Weights of a small GPT-style language model, trained from scratch on English Wikipedia.
Size: 16 layers, 10 heads of 32 (1 for keys and values), MLP 1280 GELU, vocabulary 32000, 27M parameters.
Architecture: LayerNorm before each block, rotary positions, no biases in attention or MLP, tied embeddings, attention and MLP in parallel.
Training: a variant of Muon for these matrices, 1013M tokens, 3865 steps.
Each number is 128 + 32 x the weight over its row's rms, rounded and kept within 0 to 255. Layers, rows and columns count from 0. Numbers have three digits each. The size before them is the row's rms in percent of the matrix's.

# up: layer 7 MLP up, 1280x320, rms 0.116, rows 1040-1139, columns 128-191
# down: layer 7 MLP down (transposed), 1280x320, rms 0.0442, rows 1040-1139, columns 128-191
up1040 103:090083161133115133140170156169180190128065088105136159133156097098096195153112117110121055136149146158146082144180057120139175182162141114147153138154122106093080143125085102159100148110164176
down1040 116:088130116178126127089168237129157126131129076166136127118167112070127152155130152137159086138099114161119112140132094129100098172142060128145130080123154059081144095109178119213060144192143096
up1041 100:103162130107128121130150139124097144119206116105063127159063126112129204108059122138089140138170129128127089117132073152123140109099134153140101153122087162155126114111128149128134104091062169
down1041 098:114122114068072117161157131100132132143151088149135089104127137091125152179151056147142083123117147172131189122128118060084153137144123124127078108099114177085183155125164119064112152123133156
up1042 091:163155089081080122113111144104126153140023204093138174123109162157138163031155122165127070090117103139069170176152173151121109128102164126112144153091117183157129085151112096185118132111136219
down1042 102:161129132122131090086208144152174119127090138057115160107151122155126096121135157108127110151139101092103093100144137134129121173176109124086118129145143112085143156188158088133163131115116133
up1043 102:157117111135136116143124075152131137107101190143101155168121155134115141153127155132124048151079098194137094118109099136158106170149084102122078059128163097132088132152089171107120133093196119
down1043 102:105102135094073115087117143148116107126126103092087149137107113145077143111176106108036140169153119156168126119123134105155148135094134086122082119052079126142107111114145159111168105126088175
up1044 096:141127172092163148107089090198181083175097142122105091168131148130134139114116103103117148168114139181112183137137082060112134142122139160173111113155098127126069130156125121133089144127109062
down1044 095:148097158097126065128109095143074100141090109142159100185088121097138185112125099156146107126139097172129101067148131091093133142171124145155087143151100118153104050164175139095099184179150128
up1045 103:108158230151139116125146132113177127133105118168135124108167099130126183075175085102163117216120165095084157128198115181090159085103167090110103101111133149191132096116147058178140093127127149
down1045 103:149151106053156173129141112151139157106117079138144108079099144122113099124110173152110135060186120091123058109091125134109125108203116106130195183148142107103137083093082198096086207098131181
up1046 096:108064196131184148144146133002142128138145102141167122199204165165104112093101109153087152119101126162171049170112129094108093132142121168183155100149096139104122080147094084078080134102152089
down1046 101:119147135127120081100135146159112071137220124086146193108094106079139172105153182090092193153171138076116136079106180131120171145106103109124114160137118145159092129170134134083106149137118164
up1047 095:130144107166139138121180083120113134128136131164088117159076068177077133132117091163160122142102110106053203118119145169091106107174121106068146091084115156108156139131108150158081174106130156
down1047 093:118183156062093192110126095127134161176145173143175138148125113154182120116136135138110160090138155164139081164133117104109189181143136111160097128125089137102128154084123113085153105127099151
up1048 096:105131143049109158121181155137199132133114153147120153111121206167128129159147119054114105163128111099127158097151082099138130127162146161139143132137096109124109169154093092071175047140105091
down1048 101:135150079140137067081147184134120070128137114162183086075154150121190166103123053174156121069061131125104104124181108109094124169137129142130134105169101104149154163112226146133102159122123162
up1049 100:096159137176156137136164113130152176111127187099144135057069167135122119123103154210174127145172160171135096133072212102104103118097130140103180145098097168153090075096110081124061138142182138
down1049 101:147077103145157137134147103074077110140132103106130071141127074148095131132157117142149103223068145122134129156132142140140107194108080100124136127108111144092205125157159165104111109168138099
up1050 103:117146159161091141104173131102111154145095078118138097166105123095066137089130134116110139143103124128146133115196130073106147105125102129042123094097075142181117091110153130060122196127094170
down1050 098:123140151117081123207138139096174120176098086130135159105122096167134071183097177126177119108190095129172088113105072153145158121121151128146062128174080094164157148066122123138133089111127153
up1051 102:132145110121107091119117165106128143136106127172103102138135098178118154152107187124139111140182156107162122090120159145148177090140185118125124105096090133119150169191107149183161092176119097
down1051 098:124106152129077124115087121129092143144201136107157108111083157082151127064180082129144143132091139148085111157127143135102109172088137133130124135106121055093080103069131158133126170069090185
up1052 103:115183217142152135099137111066155153123101148083149167138151082065087149099113211091070154104176098149151095098099134123119191106129159105095104120130114119146108158130064120042085073115127098
down1052 105:088152081104092129177091184150122135141160113111119087087127155144128082110169140131163136154126180178111114155119095102113119079143154083127144089110125135170127133145120101156121153091078043
up1053 102:133126166170116124122115105085209138143131075073124149144120090065091089149101152085112122110140164136160136124059115191152136149102096135166175134169124129118081095117134125141074138066114122
down1053 100:117115152162074103169114143122230108131173127136112154135137144096180128099118206144079110097171187144079077170154137113154062145113204117151139128173095187105170127122153177143099136137146121
up1054 096:169114161127147090146172097137157059181088142139103184172128132088133112143125109109093138134125123128103120111091105198082132164135118105133098141145152120088136092146111092016150117106155135
down1054 089:181104103133052103139064136146172102112118153081138095096089066155099153110086179176124091124124171088134096154101087127099112058113165114113139138108134084141125144136170162183093159147100123
up1055 094:071138156047109087089141097130177124123109127135198140137129194110136116157161134083130087133103097128087127162160133100082140109089102155131137106171107166114124108141113146126082167081094129
down1055 089:136075115183108182145089137084124109074159135127174088168143140132111109096111067131145209148109164135110125093124166145133121138143136107110126133127106125126074149194126150134120123185185177
up1056 108:162156122106139084095163156135170158113129125122135156078132126068077113111086119102102169112151044172129158147107114153091134112136161156125041182159123137110127168151093106147144105139111096
down1056 107:119176176124088096124104133106073105121102123100116098169064201098179166164159160120149097156170087127135138073112149136107091080090102128191109109148144076182165163151148078141178108173185157
up1057 101:137136104125119143113122165139070110120147097123122153125103172143116121123152103136155115129114152038121126219132146152124139159091124174145129081104095067148103080105119141125102202123131111
down1057 111:153139168134158121136119139146086137072125119164153113074201208212080119163151139143102173133128073140110095126106132132159067100107131093101173127124165079116102139114104160152165106105088083
up1058 094:160099200150099116128143130133206109055151094051143120114140163095134142117134117140091061138106173141175149153130100088171073067165160176152144114203101086130110125147116190120112153172109143
down1058 092:096144104108132105078150127152089145153115135135087110115039157200136090128132117143086177138135111106102068110090173122164109145148102110078097148064153216134177114134106057152144087148156059
up1059 099:083145107154160136164103138159119150082112083138099175104096133133097138086072087131175167193162115158129094139116073117094171140107132221078111181112110121115078101159089091074075126117118110
down1059 099:128121147152137129143126160153095201166155127141107151121142102081113135129148095150125137102126165153172148136075136144113138109109132144130169096132118148121125108143068067130157130132092195
up1060 107:086157163132150114037193139112106112174146198131132147154130138141150092111072158186105112124173182092098136141055149137123107142153130157119132174181175120140116138153147082116073132135134130
down1060 106:125075151185120142180131137140068101103137127139131124164119101158112122135144121093126151131087087127142133118154157131106152110089109057164120117143141143169168133110164189129150096090102163
up1061 096:072138181163172186154103083193094113102123110148154157135098106155154061129147138091142105183130127101176114090109112135171129102081099124121169189126116115133114117157151107111165125090062093
down1061 095:121129102120130092109190159137136084109222126134087112114156100122131165199148123171106165077141146124105131097123136155062078122167132143124098075154165123124076077134154122117145107117097131
up1062 103:086129078114098163051107124122151117093119073064151078110127183157169113098126134086117159117138184112104116105105170150070112104150142163177139154183110152149154152108147206135129149213164169
down1062 103:156206174153113123117137105140163148145173159109134174162142112121063137136179144093158095162159142155150083123130151115124102148137116132173137183083112104145094116133099104168204153125130114
up1063 098:070103171145148161149125084130162174112139150154198146107087078138138119123166147177096169125113147116161125175104151144155083089113121130146173138079190107133129146124128189097089136109094088
down1063 106:141184068103112102128138141167102077116120092110122140174116166147162178093102087139169089114068131162109149081110064137104172166150094148142081105192085110103127099127156087135124142150124200
up1064 098:104138124148103118181068117136136087111115178114115186111124186093137111145174120140152164142102089116113091097110133145120069173203108125130107153126118108138108128075148199148162144119103167
down1064 103:069091099142149067180131119106132105138132115147214147136149127151122157118136138084169129231117075125152093142107130158130125083060161153088113132149143106125086104134122128095099148159143199
up1065 101:162179131087142084112056113158174094127171194160129178158096205110145155157142109122173100166133107147170076088166120160163116105133119183157138122108117114156119119111127091120082088175122171
down1065 100:075157145134124135120122211138169099176182155123073140182133119129144093146134119099123147106142150072108130116080194092153178172031172131135126164198140135147132118065096147136069113090104143
up1066 099:055124201108096160128106108153167165078130119168193097151123079169132159154174077132136151175129194184076110081101104124170136139142077137130149132095139137183148102134124118149129073146134140
down1066 101:068132112133137154107132114094125114140140145136163083091149121071134105127128071103127164109125066137091126117058090171100180145128157084117163114195168096139181130129042120159132176053173246
up1067 099:103138100145075086119083134141137119145110085121148154156146149082141099133193111181111110161150109130111103165148130147088060116128102132065138111140097162190178103121108105140181091195163149
down1067 102:148082074158121082137161092179093137121145133130120162137136197114139126106143156138116166134126117158103138100096160193187089100083151154150121125097162100115157092117134068128104123089113126
up1068 100:123142101114081145183109114129122177083140142124126081154209145097072106151093095145187174105117139058145112104127102092114065111076119122080108145123075109118121138187131179168099128098100114
down1068 102:103145099104091127085094075158113114144165028121147131190156151131137058136158127170129101143205155167136141099049151193112167167158134103134108111144166076186120057128107143077139073082146130
up1069 095:116150098165119116091162168109133172188130114137142135154109132123104128151144193136144111081157146102118154096171171109144153138082121084097163137146126195105135115115125107102150115128161098
down1069 088:167194137099124164151097073148131095080136154151153121056107143113146131126158118073111106120136077114108053097064085145109085107141117096128151117118148092150200102135128149173094180144120178
up1070 093:123156154159123160130111203177172145212181077130088115136094126134134090103107106148087072145113145098130102120048107163095148069142154128162100167161094102097104098150131147150146163120135119
down1070 088:153099146136095039178103028059122163072110170106167091116180166085095132110147145162147122133123133163131185177219188072169134168139127125133122157147128123103171126140130074130086084147122170
up1071 095:136107104123110075158077109102168126157142104132150116130190157063156119129168153142109081091124119140088094113174075100091111192068143130128115082171083147115176161119133142132192091132156072
down1071 099:090184154157166165102128098124112134122110195140120151174112113140166154113134158104097123136137140131151183172142144088150111143147144137081147133157158105165060117102101090133168135110076085
up1072 098:112123149135167154163143168115127127110126184142188110180163136072127129090143076167100101130150104114078130065138096123122125102105139172117099099205102132136162199163127082126167057183126128
down1072 095:147133098137090132121109069122108110117120078125052137118103144162122117159152180082131174139123106164181140160153180124092104186136118059133130165111176117144097052135117189113088166092121143
up1073 104:132107172131114153098144151133107117130104164165107085122116184125108163086189112072130077105112152128107118134081147138182108190115090204089166116165157083131160123088116142127079115119064084
down1073 113:141172118102141187117137102057112097103149181154100137146180166156096067115136129086128123159202160141072118127127099084063142131121119118133135043081108122117132147133123153193147122151065061
up1074 100:093131130099156145128091173166190104127160176115119169078091117085103168178139156066110128124140140138106125139147087146108139125129104150111136124154170062133135150105076167191131098136153169
down1074 104:102099159125121106131121050117108141110118168144144132167179144141144156148136171124131115141138118090096093104135147109148129081129055184152156088081129102102103155131136174146128141126132255
up1075 097:123141115110207106174128119125136103201094179113125193137175176161133120145120121093084131176158100081154137085124165122038171109168151149201122159128090094117078134123109162069104102103131140
down1075 095:109140099078143127079104143137148150144061121149100087061079128068104150148093137112092102134107107152159129163145145153128118173220117112140152112108142191119121123150151092074128138148101193
up1076 094:133153081108132140127117102162148088129117149152156129169081115167144109119117111105135067125208128111131146151145058156087130179152101115177092157121131150118108114106127148103109191113091131
down1076 091:206087156191096107132142152107094136145134099120105154053141114114138126109151121149136143126093171125099106076029112118164083105096177114102126120124093094114091146110125135118131056146085255
up1077 099:145083128123078176056146110163134229131104204164121106107148060163152093137119140131116190109073154157136131117194104127122127197120108054147154136119149098154079080147161124157071088152136170
down1077 100:165133072145155173135160164155132104109147129103070137165125160109134113109131064093108074164144213092131123173113157134095142111123181137104106160185086087131141099120088033109131143111139214
up1078 090:103066103127151115140120123141124131171076096195110045203137183074098032093149102105143151163126128142171105123095153102154065185107158100130141124137116151149164098122121157093154164172160127
down1078 096:140145110108114100160126173106136097161170093129113202098156056113166144116061128157119106096117149189130167154110080118093165118128087166133138175101156175120153129176193137126166110146172210
up1079 090:129120086172141167144156174089144141156145129188114146151151136111070123128179129148144121071092116127117152163149149122165140135169162146114114110135086168145128172189125016105074135173143164
down1079 087:156064153084112073138123080166125116056120106102163139090100144132168137153132175167107078169167113094176113126116084158094127108101053099102115115090120118119145167124193112119107112052151078
up1080 095:125156084136081114104162160061125131094114114104138085108106139141190118142078161165107106096151130161168107145149135115098141159134150154093094095148136113111125146125118139139128089117138081
down1080 098:155150140118083149106116189154095124135131113154133172076186116104138071121147079142097090174096178136071175117187108139129095099097081117146047052113165125102141065123128093170154156144150199
up1081 096:098175210139157126151114174157149165172146061106130129179084144078115159144203136095124151129099038118139155187137143201150118117107053137100158168158101070087142146157062152139070132149146154
down1081 094:093138163150131126092090062110142111166121153079130144081184118148158139106088163164132126078162088095104165103110116110154122136085147164178166131132152112115137077098106155139128098102121099
up1082 094:116027098100143125140088177191091118115140114114147066163158106079108108138137123135059097152122116115120156168109097106080112117131137075080121198134118085118088129123084160105169166101101145
down1082 092:118152172091151098152189067144154161123141133163093147142175171203147075145209102132147158103172158119112109125134136125105172085102105153124133151155157193158168115150109121105137120144071126
up1083 099:114094193181118086112151135116184128144191188104156054109141129150146141047142171165065092099087130135101118063155148125197149134091154117125100167158145122142123094094156103133093132101144176
down1083 106:128178139118117089093165139096084133119149176111123127150117167046112108113067204124112123158107112129102114124095116138121092152098171153074119125151141118120133099058118102147192194125100147
up1084 095:138129119171120119100069099067111202106159086134135129134103090119155158146128162166138158110122125135116147105194123035130156147132167174093132181121140082116154142149131141141122110117150179
down1084 096:130106117095159161150101153094100116142116132107138217107163160107152153101114132094104113103115154078200117111094159148129080135185145138170175104119141152154116127096127137143136108127166127
up1085 089:157073165120159116132089067112125175144146123196157094096124195141123131174107112172141124094088166133145131093132104087108136066166138113165096146085106128152122149130185071135136078102112163
down1085 090:152132132145125146117150165144104102131153122082105179163099081133121111142169083097104162114085129127144133126142123125180085189143155115120146153223152169085130132157123168087149141152126174
up1086 100:154151122086115123127135154080145090188135169213125168130134110107136125102154154139105132131170203184138084120093108081175144148119120098086167143082137115127135151125114183129161096228108091
down1086 093:129138102159093161149108076071047097135096159120169116092137126074111126134153086120072144103091085153125109111161180132097137124140106123145124096124113143105111168127132117082183152085156111
up1087 100:128148140072107117156078156143086071097143094136158118096066149068136149137106109053127090103045122134117114088153075064093109121124154137140127136095103105127106102145098217148131157205127111
down1087 095:070161172126140130163095173127163133207134088138109169160167207182152123115184152101129152067105091162104115113122153159116108177154099158155094215163134164074118139109144099107131120126147101
up1088 098:080072118114094172151137132154140094177172087162117111145115130158064110113226145084131093106102197164104109155125106133075095129155119127137061156088123139082148170113108126126108096127109153
down1088 095:131140104203113175116177135085074135082162104123147129126084125097081130106174115099149088103125110101166156086123077135123092124143128169145155191108134151100148103091128133127171120121127036
up1089 096:129078124089082097097134136181114109121140200042091111094140134173062150163133138040129096161133118122145145073211115135094160133121140113148091137092124102133115095095120130184148076144162178
down1089 102:119189112159174141182171124124117192123093115188164139119119116090126055145113103070126150104103175160061134060134113134114166116119082134146174151132134126093155134151182131192090114100110144
up1090 096:128145130136076172086156101128066142091161061147121133209171180110034068146181121140155090138156149124132091169056126133105118184124105116095134154142131134124144134138147118130078107171110170
down1090 094:144135140145149125150127075133150131163125167089109121082142110200223142131166091137154086160144107072052155122131118126138095128104168174143112144114124084206124133084146114047142146122149153
up1091 108:099120162095185141074103066151119163149135197132153122091209130080110144100156172139172173114160072128145122149141131157084111080109162151163112096146174146197153091142151138146112209130164150
down1091 104:138090116056098098114095163125078105143156162100117206065127111085139133136056102144116081067090177149108137160107089125137116132102095176098128137130117110144080136103105150158094124121181079
up1092 097:119182108145140124111118189168104095121151130092208096203157191140118144099174156121080124133094124113112144154130145159086184072156155089121102139117140132122121156086149144162198104148075156
down1092 086:084059171077109142127148098124171142175082164158130163147123099140121138111129088101120168120160152090131125136127185133190081187094121124138089128180161138161114097148115139098054128062096185
up1093 099:164167095098133057102134167128149095140168109140106105121082151137137055099070146098155101171120180158177171094161133102120071150113094125151155095112157144203078124052125090171120128118106113
down1093 097:165090134132116118190140187114121098127106126146096173135060184092084118094152109168152107132110091049093109121115113146185100132138108094125134131122091139114143133101125070071120112193175142
up1094 105:131089083143118150151112144127066087111069141111138103114088167154164157144117119115156077137121109150133072127174083129062107118123124115137090093183066139129193137150145122128151166128206133
down1094 110:219082117076125155094107121140147150126100098157127080121131162088127153122111093144105145118134155090111056167111087082138105084114181126208132104130115105120074147112129111151170191042107108
up1095 091:117123135083196075150121129177175083117094092140166091115074117091071187112112113150126110132129153134123132172170132081131121105116113124118186112158062117108175060107129105102156141142097178
down1095 095:089110106129068080124118139111125077116118135106107148101118116143182098108105145094125079111145137116136165102127175148140100136122147121132137161204111177176062091090164124062087091122120107
up1096 098:116102049126138160127130119140194120050120179148095136161129067120172168147107153204141118107164128138127155034155108145074112108180095174223164128090200122133157077133084093069178087117115157
down1096 098:164166202116128125130168145142093131093099071178160123178122184135064108186122146056099153140096136109111148150081176117206097163075181070073142088151086172153117140138150082197076150100094103
up1097 100:161069094159163207124131156126120158111121114103129094151142118112137120051151126140104149149126199158101136128147120099164098127121082125099122099136097117075139162139115117114151049062094157
down1097 095:155172137074124139123157115100090067115162149104127140126102152099071106138086098181108166140148107105175130130149093137113131146128081108192094169159107113086104066140169136180087078116112176
up1098 094:098189152123075090132106125161196101213058124094156069145101098142121109108100117163133094169146113103077127217138081059131142071080101127097187123073123152126155143104106144104162140158165156
down1098 092:132126087087167162114135162086133128110092087153117089096108152137099145136169125076113200094116114079202110135135162131150178133077119161127146144191098101182089090113113134100072094123095071
up1099 109:165100129125090147129136120134150169132137180117167123181036179105156134102131160132177152164173174151196119114160110176122154148059100165129120103067182077078061148087123100068084069129128140
down1099 118:208128196146124127097109119095135114174123110085168091115140185126192101103161071139101134098075117115146123146128137137173142103192137155120130089094161137141133120104132125133130127155130134
up1100 097:116150171173119121126125093130104136062105107120078105147165138105159109068153165077158205124127126107064134136156114113077122108134170158135082136143119139109149153148192184178119108139108108
down1100 096:029159136101106128090088094142126120136154146132168166134127137070082120138052139099127095119119134110158164108144135140093089135105122109114105118069078078165154118157115152121126093122143164
up1101 102:101210156157104104124111153190125137125163096159121185112099086160095068165108107171161110119079135126072203165142132190130149129147171109130110176146191128064112093112135137100137135173138133
down1101 095:115106075093148182121095118101134083126075101102164050087118148131098146092089123110136185172096152138200089070132122114138102183088082133083144124152078133101106168151114151152104128047198098
up1102 100:089109110080144163156158117123118144061120106118102132140103158087130154102091145104134174109096122135207118131153133096091123133149084110147124113147160111160112157080059141166169106137132088
down1102 095:186147097146111082187147099183161112138127037157175119107097145118081085159112073082105122152165144105163176152072166162116152084154132145118095132129145126094117140137140085063141118062069106
up1103 107:122113096172066128161171097107087139091115170145153098132100107118087105103124126150134121121143156136124097060086152109072112118147125142159105084160094133140115063168148150134148161115157107
down1103 107:155146149160133163104108080154137104163106077102134173108132145105103164083106122103130065174067126124136164105148112139156136169118214143083164091164137167074141109147161141098167085126085157
up1104 099:106102145122171133111055124103144156115125136177151095101090142116093145164123182107078114131116112149143152034138071151094157163112080143114097122109161165152191100137122070179077134173104140
down1104 091:116086136087133157125114152151195109068166130137088118064151106098199162085130186150166137109139146150177080181129152123132068142179099082155145144108146130133114084109128137080140123181137206
up1105 125:117066092099115113121175065125123111154108110054131134106182179121138144113123135023181123180096162171123169205104112117100193134169158102086093111071153102161098163134115094100107107097164118
down1105 102:121112128111131151145155114067088103139111133103118103061166124198148155142118114104154101083077114173086143146193123115119100170169197068132136181097135127155151117146130089089110122082134138
up1106 094:144104104135157166150135103105145099182093081108109090124147180152121152116127098097080140078145148097116134160126110084139092129131120134142176136192117139162115107144105146122176148107158112
down1106 091:112125134122116096069117186135118144114134123197157118121099178147126123170162187135167090152113117192060108166162122082061178108162186127092128123060104113147165143045130110120098114166087143
up1107 095:125098139141121136122158149158137140068148081130159140139119140077141154164083153113101196116190074086132079162169057140116036087102151125142132125140071169078137168137096116112066117103206090
down1107 097:105064095151131193117164154119135185132160159140146110073058132153128076139101154128075118191113142075069080082173182149108107151149133148163086128063132116090138207109177120159063124109106124
up1108 099:155180098163150155089181086121145112149158189176194209189122130135100150129142151175116128125120137150170069142129124100085130097121115099119184094167103078172122051148105157093133111113130172
down1108 095:122144130148097128134115143198101129111142172138109122156136126096100139092097108163092130081081075138127147130097117155128124168145120077076061127169111150106150130160162147134115143140151150
up1109 101:125130080144120108091142123144145150179128122144128115129098131163167133099099171097134126152195119116094246135138144107172146132121094100132136121127112134115099145096178154114107147130087141
down1109 101:047102164164190175147119157116140122072189161148111103156134134121156137180185122139128137087103099121127083160144129159057114144144132146057130140123123054150119102116136097184069114145166095
up1110 098:169108101137139125131159163078143109115099132134127121101114119127156187143176129115167104166130144159095117083082128161158104113110125132066098070146111110172128079126140156162104112137092120
down1110 101:189077132102142053087173195103094128119080136143101183115104164129131152190116111101113185105144147116119142144178112154121046126134148200169130139186115127187116158139122175149131119094104041
up1111 098:131147079137090187096118138103147146132108127102104081092135132123079071151171119146157083064143087145115137116122114153107163139128150200150109110119135109134096103121173117158146127117113062
down1111 091:135162129081143129160088123110096139147144121137158113142120114121135090129114137083086159181119118128084110165167121098122129137087131073158057115100110145104132119088140150057120114191145203
up1112 101:145143083108138124113085112165082144119105175092107126132167178156046071111126145122128118137160091134180105178101148125092129080128122113073150143115077133120120147188114139120121108092200111
down1112 100:083120160140179134149186056171159115084164102120108081101139108108144122147154145128130101117104128184102118126142079122160108059117128122111068092122082139139158134164131144109101108127113138
up1113 085:132130159088130126147110140092125122105126104160102113100107199155096141137172164133127167133155110172096066179158133129103150117110102141144066158111125130097125093183099135131109093193181118
down1113 087:150126084109186111083103168158117143101166138115137140128117057098141080162135108073123084086068178122122138065088139160209155127122107151118116089186176131123131113053145084105089159116111115
up1114 094:091115109156110149108175141109118157099154145064126117129144126124145191144188103171200150062121134138152148068125113116118128104121225134082105108116063065179128087162093114152088108150055095
down1114 092:112107106169194151118126113113095111109075143108117077096127102160150144058084125136112129109160166174175120149154117192130136077129065145175106106144166089168085132133147156105190116140097079
up1115 104:078129126101205127120136141162158122126152109127157102142107110106122046101108147066136136122125108110099184091150088140110080128119079130122119145141130153107110094125074086162140113137098074
down1115 102:119157108134125088175164069153091079117094101156173137130123135119182154099141151130104098147158098195102121160118163129190191111124203094105156115172085042095082109148116179102066114135134055
up1116 103:153184089115122166112068165159151143197068089166125173133157110107113145139088166124130124125122142117141118146078117116114089156064188201153116151138089077078072161108179142155109113138151063
down1116 110:114125146118098055099175139145113098125141111104079092149083135075147084085082134113091165097100111119136081132168097174089135127086108128144128173120152179129100129085107114119095098143123094
up1117 096:093136074086159120152173150107119183173138142105168150121142158095171086115207147176142148087110138114073148127111123135099079134137190132189124136110070171134107134153100140148094134149148135
down1117 094:170107168123093162109072143205154107115145125162065167153151102138116116111103121093137149138128109185152140119116160099175126067079079106069148138121144099114115109104118113105119104106131162
up1118 102:106134081134112096149084086127144154123125119111166125122120139202116133138091104183132072145110112079142135133126132126110114139153180142080094122129161110132096135074141138130122183151135119
down1118 106:114135095146091153108108151082154208144150123077138113173174100102115159090178153111111231171135109115109097099120105147093045129109138217140103127120090099129195121139124106136084100172138114
up1119 094:177174123149141189128074129079106120170128133087165109058175082118107070103084096094214085192117154128096089159145088131184102118168163105166114147107099160167105137133118124096140127138135092
down1119 109:090151118104124097152121110099113144088122119227127182167151179160126148145142143147154152102111136162148114123124151154197105095130112113085160146144128078125152074115110060170150163105113143
up1120 107:075110149094144141169186152151140121112160173138114069089171085124111170133074098192138069146139142139117179133084084178147165115139155125168058132134155144194120155106129106123146161083106140
down1120 111:128095180201124149144091096122140147107095079058079101081116131102127130110143135098171127164203073087128115157086134083161104125095102107114124146168096153128154140126112151100083108104188107
up1121 098:135167151102128109173161115107108131141149134134171068167150136126103141110081202118050090165153085123102135122117082134114153097127159092132109119161108181128183137114121112100125200150044151
down1121 093:071173103159109067115114104102109187164104126120119145159106174128127168134161165123109170106169155124152105159199130068111114134185094116134194102136073132106083072094105143061142110124146085
up1122 098:171126095136177083096105134059084129151083085114158134073104096080129132091145131082161140161136107133135122143146178083095132210127182140098121129149136143151129117155039115119179093171098087
down1122 093:133152155151082122155111110141070103139116154143137151108132139120165114124150135116151097156145084214146158142169123110086122056146101154049100127158169105156106157153132167092151133204164149
up1123 119:129121115178090207136131129151131111114134114080069143176167166121123112111075121082100186157108152122091170150129083168128087148077113104128162196140053147084167145126176110128146116114069118
down1123 130:077067126116170117092141089142112114086089140125097098109208121096125103109100103106175145127118153077128139151122151199141143112152134090106201132087146159142146185181161129151129096135147066
up1124 095:090139141099194122178128143119127159123182150085149150142160167148116175164039140170156118125103097129228137133118169125115151074131163107153118129141147069161184123097075114128085110129054129
down1124 090:117095116136077139100082124114111134147050119123112079113131159169138132089212136151108148130205138119083172113158118123106187142110155118131105121055116138109094172121165150195186112184137137
up1125 102:178138123150162122106064136133115088108146118167110127171169077124136179088182190178101122090051167132150130138112174165176190161112211064094128136147157151106110137120144081124156115120173140
down1125 100:151120149134081111055111034171086163161178098150086128196133168160130137147153081095140166154067131095173177135132147184097116122080064161159089155089152116200091139071132139085174132111098171
up1126 097:196126139162095072132096164156133154207124097149147155170083098145110128112099157081080077122123132118122115043143156178127125114102184158136120139100130095120124089115155148146179129081139150
down1126 096:108076119131223112146102109101073177150148130122095194087182170137132087075145099163122131068105132157176114168050131088116098125161096113085102142106181134195080189157130161114101129128146191
up1127 099:110164093173108104206136091177126164169127170157187166082120122117201170128118111136156138118088159164141155103109125120160142141120127084061159077113104153152182073110145135146161093145154130
down1127 096:149157073169113127104143170103113102121151124128063126104113139189145084087117172086097090109127170104088125102158147139129147102141140130162117133121102137111118170161101153103126121102151173
up1128 098:055119127096144079125172142132112160107043105118110100102088104058089175151141141150109111173130130103128078151155113104157131147128177073093134080090171158132112132140082137009135166110072132
down1128 094:212125168133145084139156175164131100156154171103130159151192132137171162132081036129149117089148117093099111087114123124129151132170104131118147077092089086092105148158116110165116163142131146
up1129 094:079117077124113177099128132193089073121172098131161172155155092106120122185124103112111140112155140088125139136118111130084094162154143127134158061040132128125120072142084119184102081152102146
down1129 091:141123152153123077140200099096115140147181118118086132116113147177157183085132157108140131178041140135155102095130135113157133131172053152104108138109187122128143137153162163116147176130158157
up1130 093:149151112072137143116060124172132106072084151181101125153094170152130098140171123143093117172092122185115164145193169126175093137143130164141108128065116131104127107105150088181150120132106196
down1130 087:167133144179092140172176060077135168179150114119176193108185101153178094084073100092137056107090125103130079162095129138096141101124090132141126163180145134168115129103133188136089101123191211
up1131 104:115106152127100095117128126145095102104103130096186133150136122138099159110132110109100145108131145131119159157162079173105132155122063159168090126161151074170086072157130148151167156111108056
down1131 106:116121146100097112125112122102115120083123132129081122129115131156075096124110152189130146186124077106128189071118115174088073106138115167111132064105151165170128110131116124143166149093134100
up1132 094:138103198133149110076164159133056141135159090218082085180104107143086084127127089113111137106087156130145151098097152132175093085121154119116117103070172119080124177131181169138132088143055083
down1132 097:131081094113077138135088114168206084126133136101133191162162116101144183138110148097154063095162133162142141188120113154114113147137134158164110112154170120143130146117102096095115139165173153
up1133 093:154139151123081168072168145091121118077114128111178106120124149099074141093144143060140097085125076116110093100127129108162169140073113159146132141147099140066150116156128138105123099121087117
down1133 095:098089111170127100119065136165139107137177127132062146139130126161150065141137121100203108122130160149116127099166103154125071103138119125119103124101110132151099125115114164124161137073136039
up1134 100:092125130116153141093148137100143146132087111154153116108098082154089070130128141115083180105116160076148105093152185140139109079149140129123172108172119161164121127103086083103150126138150138
down1134 097:125124117156126148126104104175176076108129156157170133107159090102088105161131144140133138143099132071162116115150126128126118171094108153178131101133009136133106147109125159225108171061149146
up1135 114:155172172062140068199116139187134122131105127110120172138139095142202102102143174146100172090133080179139113116105055122131029136144173071172090104148118056103092158112123102184152105139168115
down1135 126:140182154129087132117151146159066110186096091155123091177105094109175112157122113197151160119089148186092172109167119123057121113152108057093077126104126159119142156184152132153094158132073152
up1136 099:131127057090135176144076140101099102143071161151124148094096088139143122130111150136058081106148176184126103148104103144180158209180172125077100186164110179103130114134176119108140104115149162
down1136 107:131053125143187146127182122132164150144169109139136092104121119103100136131129120160094161194123076163096106117170111085082130187079150086125145105174072148087115059164055164152160091207044063
up1137 109:160112125144152158133149151160160198158105111083138111108121146129146139125165137109127097115103142125113065174115153103115181168139170162139070144140142056093104140065131144143127132094146133
down1137 123:091107121142115139037173128132152173148172118134128107086100143129194127149132100102133155153082116099121126176084108096130164124149113130180096192170130134170125118128166136077093128062127088
up1138 105:111157141012120104137096098143122099095160131127124171057088132124116155088169135113157134170177117131081165113154151145131140148135189113152157122140169106149100136106134104166029095184140099
down1138 104:085077123126099117066147109117133155186171111146126132094180145094120072162105109203096150120158093108146079172139082131119196123170076136203146125142107150113162120184066115162107102112130126
up1139 102:127140172102137120127128139087078135106126081084138104103170088149132142160180153091113053117201137071096100092144170145134172123164150141168115115143105107133099154106189154163063104130116079
down1139 094:143125118144104131161124153133075139157136134096063156057100154138160113123148067139131180116126096123093152153192180148137095166108205096148160134089107129111124131119045125077140153134143133